config.yaml
d_model: 64
n_head: 3
n_kv_head: 3
vocab_size: 8192
positions: "rope"
bias: "none"
tie_embeddings: false
init: "uniform"
init_std_o: 0.0
init_std_down: 0.0
lr: 0.00762
grad_clip: 2.0
decay_fraction: 0.328
dataset: "wikipedia_en"
Each number is 128 + 24 x the weight over its row's rms, rounded and kept within 0 to 255. Layers, rows and columns count from 0. Numbers have three digits each. The size before them is the row's rms in percent of the matrix's.

# layer 3 attention value, 96x64, rms 0.148, rows 43-63, columns 0-63
084:117118165115081111124115158140150119131128163105179123139132174127101102118113153108138169168126155156130167125128122116119151114146124109120131184145176123086142123117169121144110113078132139
094:136137177147084141125099116154089120119133109110164116125158145144093113115139139150170154080128155133147107133120097125086110146111112149139122137105081141100160157142090129128103101102080115
079:123106118163143135135141153154126117097140172173138087107188154119122143112120141086106133109122139125150127153107148129165140165136140150147106084128082164083120102144121141115101115172124131
078:162143089152132142141138103141113091123105105162094100090172097131148170142143179142115097145101152121111121125147148124098117152161148142095128120133137134170107135074144161135156123129114105
087:098071117143136173111116127144080137113136088170105142154121098060137126166127137088092147138112113123143114140154145131145137173121119129114134082082125141138142126158141122137151143124129136
089:114149104111120128106143069123135157140142127119098146146138089128146161187136108135131099150147146110112125118129095168125126122149133162117050113119110138139111128072145157128169120139125157
093:090116139122093104118119127131155119156116139118179118161140138098128153119102156090139136135150183094111100093129087166079154135123174117125165138144134138133143137141149108161141089124107113
103:153151088118135110076154133121104121127144112115099121126131139121150124142172109069145092144093158080126136143135176171140087178161129142086113144133122124155129130126105136133129148153123141
097:179101110120155140151130129145099107170116150144136122127065159130125112111110118149155171147174096139105132143115124127106142118084148119089123156113145150150088123136097114095126095088138114
083:124101147121146142151103160129188098123113098137111132159159119139116143112132109167108093124135147139123152096167094172117125111132165095117114138116180062086099122116138138143128141120121124
093:099167157143104144139103133092159102134103126094157127130108162117091133136139144135129146136164106174145161141137131085115186141105151112154098155105171084115141108123104125126114140154110151
080:133067164102146107166124100151135153134133119138147103105165109125124090128153140097145143138122124154163102142132146113106122132114106144137138084131077154111121128153093153151124107124068171
095:077108118108136156135140102071173084121148137151140138130091122079138139135128120098090131125156182175108078127175097144132121113110135122129159132141111129119150125121120127131149140145100120
098:121129144124102129104108132131107083123112216103112122132144161111137166136147121133121183126139101141146125179110109130093131117104114156130146157141115176132138112126082129110113091132154144
099:115101123116180133118132097130103128133109145125081125152136126128121084167154116142085124142134078091145140147129127134129124117091080106121080115093148144134072104147084121120114119143133092
089:174115083172162121141118125136102119139157155099135122155136158138142120113084139120149138095094144125109113147083116108152138102142127131066128120104077148120148093129119135134123132161179136
091:163126108113129104098128152136097137152157096100099161120109101140148140100165121150122097139157081121127140148099132119143073116150123145142084113149115164133099162094101154179118126119130151
105:117125109151173112118149097135057167119126136116097139146165123161123137129143132139087093105145116107139133156117136122155127144133130092121169183145129128152119104076109120093102160117111111
097:153146111137131110116096167084097108131108156174143138118108128136097137140118125132108092143085149089120136076145154116168166145128124107141101174119139110129132096147161143130121182145103139
088:100139161145141134180091115099158174127093164127110132133155111107107147138094135133122162156121128112109122134106103145132138161140123165115066157078117127107143122130100160133170115131157115
078:124139130125129134107140139128173146122145122060111140105164134136143134114138150102096137105175153186115158124122092114119147116107134114102148139139142073154130148121140154109189152128108165
# layer 3 attention output (transposed), 96x64, rms 0.142, rows 43-63, columns 0-63
085:101176140148128121149142087108121115099124110108137108126096160149183127129104144153116152111121127099100118138123067162137138136120172132126095094126127190139156126095131150150156151130103128
093:147163137117124091129121155086110106129171151099122120132100120104153164124089160132133120140126138107115167134147138091180149156178126102135099128133129189114119103081125147116126108099129144
089:142112123129141132062129127123114151115100124141136168161129119115138121128123104114152078143141130096124085131139152106129190088077144115132101150083098111127114149169093127112146125122151099
080:113139144153115154125130145120117108137135126126138140153139143141151125139154127144123114173105169108159124130147174163131096165177141131123133161136164105159121121167136067121155187106122173
107:106148162170108171070123151103167119159121146153136116109125115148138076102129102131154090134141106159126118105137128119151133133111121148146102147086122140151127078140127100099103129087102108
094:148137108144093154138102166136139102117085121148117122089157114101143126111165144124156121152185123153152086138136102122115123139125134083113160129134178114120074131180153144121135143140137099
090:137153121111145120126128102107128062133113101135141141102113124152138121152083148185171161101149135128131126174097088100114127152095127104131121106144091076118140123112121158140141144091111122
093:087102111145120157146164134132143144136157140153144132104127110146141131132153153179103097134163084137142111148103161118137136129160135156110096107089111116133053149160089160134148131137143135
107:081101166136131073139156111130161136118111104137125120088167135145102156121138137115122120114106098135130140173141134110141106150083148162179116128155123094124161135122175104135164133107157138
096:126141128133101176141115137150146119132132098139139111145096141112122160119131140169107137126162176110128144133114110104146135110154129164164141119146122145122210140194134085117130119126158090
100:118131134126106124151118136142112144126123084089110168106129086094125179100155134138118137098093143135138141142144147151162127090128121119116164116153098161113132111157047149094120099114129133
079:106139121146153130114092159108099151146145157123127150185133167160119112113094111104125118102103121100087132143141123112166138151125108135120105137093135151059104127100147120078092119119140149
093:142103166087095156084103137180160108150148121108159121157091129151123143128120126129168129150146118140134141141113092099110114130080118137108109094138155103147097111147120108104094089107125160
086:117177124098128092160139111152111122087113131107148200159123086128137129118148116138141103159098103172150120146153145114134150137091093097098123094124124141157089135123126120144128127140088123
110:139133144135117125154137137172115152100110151160118134105128122150128098134082075116114106127138084209120122098105133117154122133109176169122109138117133129119152168142124111114153089137154107
084:112121119076160072076148151120118107114139146161142091104132136135120138114161149117157076104186130124121113133096120155125152144081123136150136108121125136120095133116155110125154138119084109
092:098146110129157152180145125141135157142096164098121106147120120134129141126168128115137117157135141161115123113144148149130150115158124144148202126092137150091101090162171118117126171112147103
103:153128134116111087145173090127137087122097142140140119098152111151155104164091091117140081150104124140126113088119146151123098117145127179142104090135150143109122183145134141138158130154148119
108:095076112166112126145159099145161133117110088173129106117152079109154115109143106161141136125168121106152141143127134168101125101096120115128160146146127122124128109109079075120129103150134121
079:126179140118140173101133134153087082112130093161119109096125131098146119164133148162129121105145115156148169121140128098166135150067109117097169145129146143154139142101145137137138149163126131
084:112103139085127166116097125151160117104170120109154119127092087126116148139149123149108129097054160115126077115119149158146126130123130134138125107157125142097145130157157145108086163146136110
# layer 3 attention query, 96x64, rms 0.149, rows 64-92, columns 0-63
105:164069143122152127137159129120142110120137111134103127094147135118115111132137137159142105120138134118175111173176125129131134105088159105205088134123125158113144145138137127115153125167171119
103:092096137095108146115102155146148108180162143093186118119139111162146133168138126170147130112181147106141074134149119121140135146146098141100137105142140130146121126132142140123140099170149134
088:162130147161109132138173123159151135114130119103148132095195126130123136172193129134105120135124130125159110089156114128105098098126146107166100107150146145138151151135147144134144114116184126
113:136094147158154086116100081088107150134112161140152115134088147127125162145092098126099156113112128152131142100133115122125096121128130166175124109103106117171142110096125136173115160124111097
102:134113123100119130161130145139150112127128124107144111147148122147113110162141117201128111119141108115160105168138118106108080120110094169165085127133132145099139164146132168150101098166165154
087:098095170099130142137111124098139163177141118131134085116077123163120149097135100128142143123142090115103159161129114095173120152125134136110092086143140113149155101105103128109129110132123169
077:078135130107142110112127119089149155134147142099145128183125143125122111110114115144113133106164123111090160191105108116117123145125147156133108119127117092131126129103046115136141139158132172
110:103123148138111141121114115146117149124117074162092135138125131131112124114101119057127150123141157156151161098119134106173149153131118110076170080134129123149149107151135109084153140112097116
097:079106112069106167132099177120128106171121126136114107154134115157157106128135120159135078137167116099096089159131138112108106159134151116132123144130165141136124110126100126103122135135121178
085:126195103072166107117120111056102132137134124096128119145112146154104074119099117122087118127129120095101128113105117135122143121131128146136130131089146127131170140103107143104116156111116101
077:158113128132131131118136096172122127076126146109153103107149113125126168151122107102103152131075145163120099079143118104138160080129106121117116076160092159128132111111155123102119132125101106
080:148107123087151117118108143125156140142126167103146163126099124169146115146153137156167135150106103105132150144110155095113052129136108148152122134114140123155091167115134128134160117164153170
082:140106131114169118166178132132113142111153078125129113094152128136087138148130138115133121140132161140179162133128118112146194104136140103078113139128121123129151124106076122163093105105138117
108:094135151160122136079124147112140104155147143145135068103139130169132149154116104133097107097136101120092152085133127109160114116110148162130161112133136143159130098075146116136127122105092164
079:157097175145111143139185148172108116107142106106121089090134122096111157128099133148127150095081118141148145115103161119123142129142128100139143140116094150135097112114148149135125156068120105
097:167121148078126106141109149113157120126139187094169114146097136134130137131178137121151143144126126096117122135104112087072091103114121125150126128142147131142065138117131152135124142145137177
102:127127121140100143095121119102173114149098128156163162134087095040092135126130098147150107139141133118131104112147113144117101150084159130153138151117106111141118136132147162136108101146141156
100:158130093165130097186145142144093133111101100113090115090122110156158112137127146156161118128128137163143125173132169115084106157130150126114094120107140152123085153103112108117125152116146148
087:131126110125157116132134115118134135106159102109171152162104167148097079132069095143121145115111091075129129162104120141095139121139141102125117163138132102142157126180110128121164093112131136
095:161063153123124142124146127131086130143157161114109132128122129074100177097096148142147110114158147159134108132150136097084112150157150134128108118147094129122094128175100145117110141127157132
093:132160117121128099124116104099123094114109119102112138137141146108154146137155182165153156125091124157146122105154141098090115125162137136143126102117142120161110136139153126098099218103113140
091:065128132111124152129140127149122152099113085130137153158150125167111155146143120104115080082145108129126153117177119140156158165108154133095146104158125097149147112131150096114116094147118154
098:189094149081075105105127128130139099114140155157122138139108135109122190139091092129142116108107128155118091118121143094130134132141157141151115103115136129086080148116154135141150154142134112
081:133185110134139138154099083139136092144101082145140129104152105114161136134147118139116156127059104088139133135106151136114115121164133089158138138129141159144150118127138164113136105095098163
109:118147107126089134135144153109162138148167157127151152115164121146131126150104096106106159120122142086116108108097134148141127156130155145085126104104130102050104118146130143119118180158113156
098:130090120143064114096146122149115120117143129135149139125135152074129111082116120118166163090153131106125120144149115108156139131152118098124095151128094177102085133116126156134073143118115145
104:132119209141091136165133149114139120073112136116179094115142109104118144151129109156159104130102157095077136141114129147100130163138133115091142143106120116150147132116160138149128119101118134
110:133118102106154192166160145136103121120118147120090148133095077113163106095138123142108161154106122108104107142102160141115153135149183105128104097133125121170135136129097123129123129105153164
107:107139155093129161151134126158135184075108133153143144112114117084086160168144131073136116137113171134164136100135102154147169120129117107110146118129103136113096107134133173138133131140125137
# layer 3 attention key, 96x64, rms 0.163, rows 64-92, columns 0-63
108:165121149110124099096155120146111127133121137121117125078104069115100101150133121113156152133148133133153121113142103148134076133098160160116102123123099162171131153104107150182127159091134118
104:055085142132123102138096105109125111143125181138098129121108154097150143110097157090101167147115101117108119125123120153118134133095104102146167146116108103121101160123149099158151117143136149
103:159097102082128112095144130153072120101112119107104152094089095156140150160107112104136125143150133126120121147150110165155078156122157154141125140096123160132148176136128165144128147143137116
100:082144139160144158141135079131164127202149140092132102127132161138118097090155137133123143162120134129134130116114152106131165121119067103081146100106118104131124115124161139117154126123138126
100:077135168145144099186077121116094145143125173146106147134110137118142154133114139132089143125092150135112128160120158142153153127098087133094141123096125120101105118152133132088149140146136087
086:149165141149102139147099176158138092088130113157123130194140102112134139116139109130126156084134118120163106171144133112146161131125129134175118135149151141106148109100129114114156099125096084
101:133168106110089141126138184106128120113080139131175127159155125082151108141149099133126124137122128113118101149160127110132182133142168123143116166183121121132162111146122105162138114153106112
097:192145114105103153100170149149133135108134083130137099100138116167102117147129121149198111113127111127099144078157114128111090144156161120151115121127123164133114141142108152108117124104125109
096:131146112145117126114131156150085119091149116156131136095162138134132197140136122112120102150178160114110128100137077110093127136097142113137120145131162099098119119146131089090140082158145123
081:143174141096084148110136139121121135133118122115145139134159118134159071119145081134142137165136115140134103128161135103121159107107151089114129159133081129143162140153073106172162154141120130
101:081106109157145133129145101089133116150143183098115130154112119114164123096105122162090137114090111102137116123089163145154125121142138154121152131121100105137132116068150129188139142106130118
090:107087148147168136149086159129120139120102102131153166166119134094104143115139155128135136124097102090149145153102131161133127120109097134159201107124110138087150110143137129093152116108121156
105:183109120110152124087145120142153111115127120109152083123129135163068127151141125141137075111093140105109121085159139148101120122140172118134116121124099165111098103152132132120087143095150117
099:078105102153116160109123144132152103125143180160136146177175118163147169107132138114119078115140119106123140142111135110113150114159136125110132150134133093126133108101130067116152112107144092
094:105104108143147084135140107121112116146148140114093128158098116132106179105103105130097128116081142123133109102104163102151117141122143131122158138129097091143077172136160129192147115120104125
113:094109109126134126168099170105157128092094086139123189131111110120151128081145155118137108147131129127143151170119151137122159148115093118171126115109114148122134105127130129098167135069138113
107:120137122104140131106082147080130107161120172147164169158106102117173135114128144111099151130155149093068110109098087116138135128103107135167122117133134098151134125154167125098123128146126114
103:132114115113076121132154141111126103117056095144113159124121095130167159139143118127165146142129112154141144167125157129084081157107129118104111136113143114132098120098111154164079123119122108
092:120159154136107121128131140145120158149193161137158115116117152095125180182082113138089162133092121140119134084131142128116127112161135105102145141137141132099151172156115138128140087118117130
122:119119118124195126156077103114100090113145132144125188153084116104123139101090127131101124117136118094069127130102129124127143151163098129161131140108112125144135114142143120106122133085121162
106:128132097126092149146144132086130115080134070118107117133158153111106096143126164109124109132128109131193128145132115115120121126148117116149091130090144116153143134105143170086079169119112110
107:130121113132111139110148127150119115097134150133142136120157130171133175169114148145130110083121133107095133121138080102123101121125177117145134137182149093124141131144115084098163094180120166
101:165126103094101070124127115109099125104138166164103083127168158123117157113112134089111109086103113136130093106119139107159154161143115153094139112152145163123148134119145156094109144129110127
104:118122168150146133143126127110166091114122140116127159103115113083127163115175170106099146139101127093124140153107116147110115141155111081148143121109096101157140125096135177108111153074135137
102:110165096134100143120111111093143160137106152154139183143133109154148147095121121088107135147127104134142121151096144111143155117103135112081097123114093073083124120142122140124093143156120173
110:140109107137094144079161138136112102109133125140122105100121136120145125125074147126138162117188107130144087140118091100161116168117127113132116117090103159112129106120138152185078140117130148
104:130133114137113124151129162090144101118126126121144070121128155110168138110119102160128148131131105090119126175143115127131152168125135103133133159085116111135170120129184121165095063144117129
114:140127126126131184141160175147134140150126140157122110123109102089142134097139134114132099167095116096103116121133126128090210143155165121133115106117110148168124142145111112117121161110166149
099:139128108125120126122139102113152144094128121078134144090104143137120145107129134109151086101075164081128151091092095143165157114086128079131132117153089134144103105122146140124121152121148165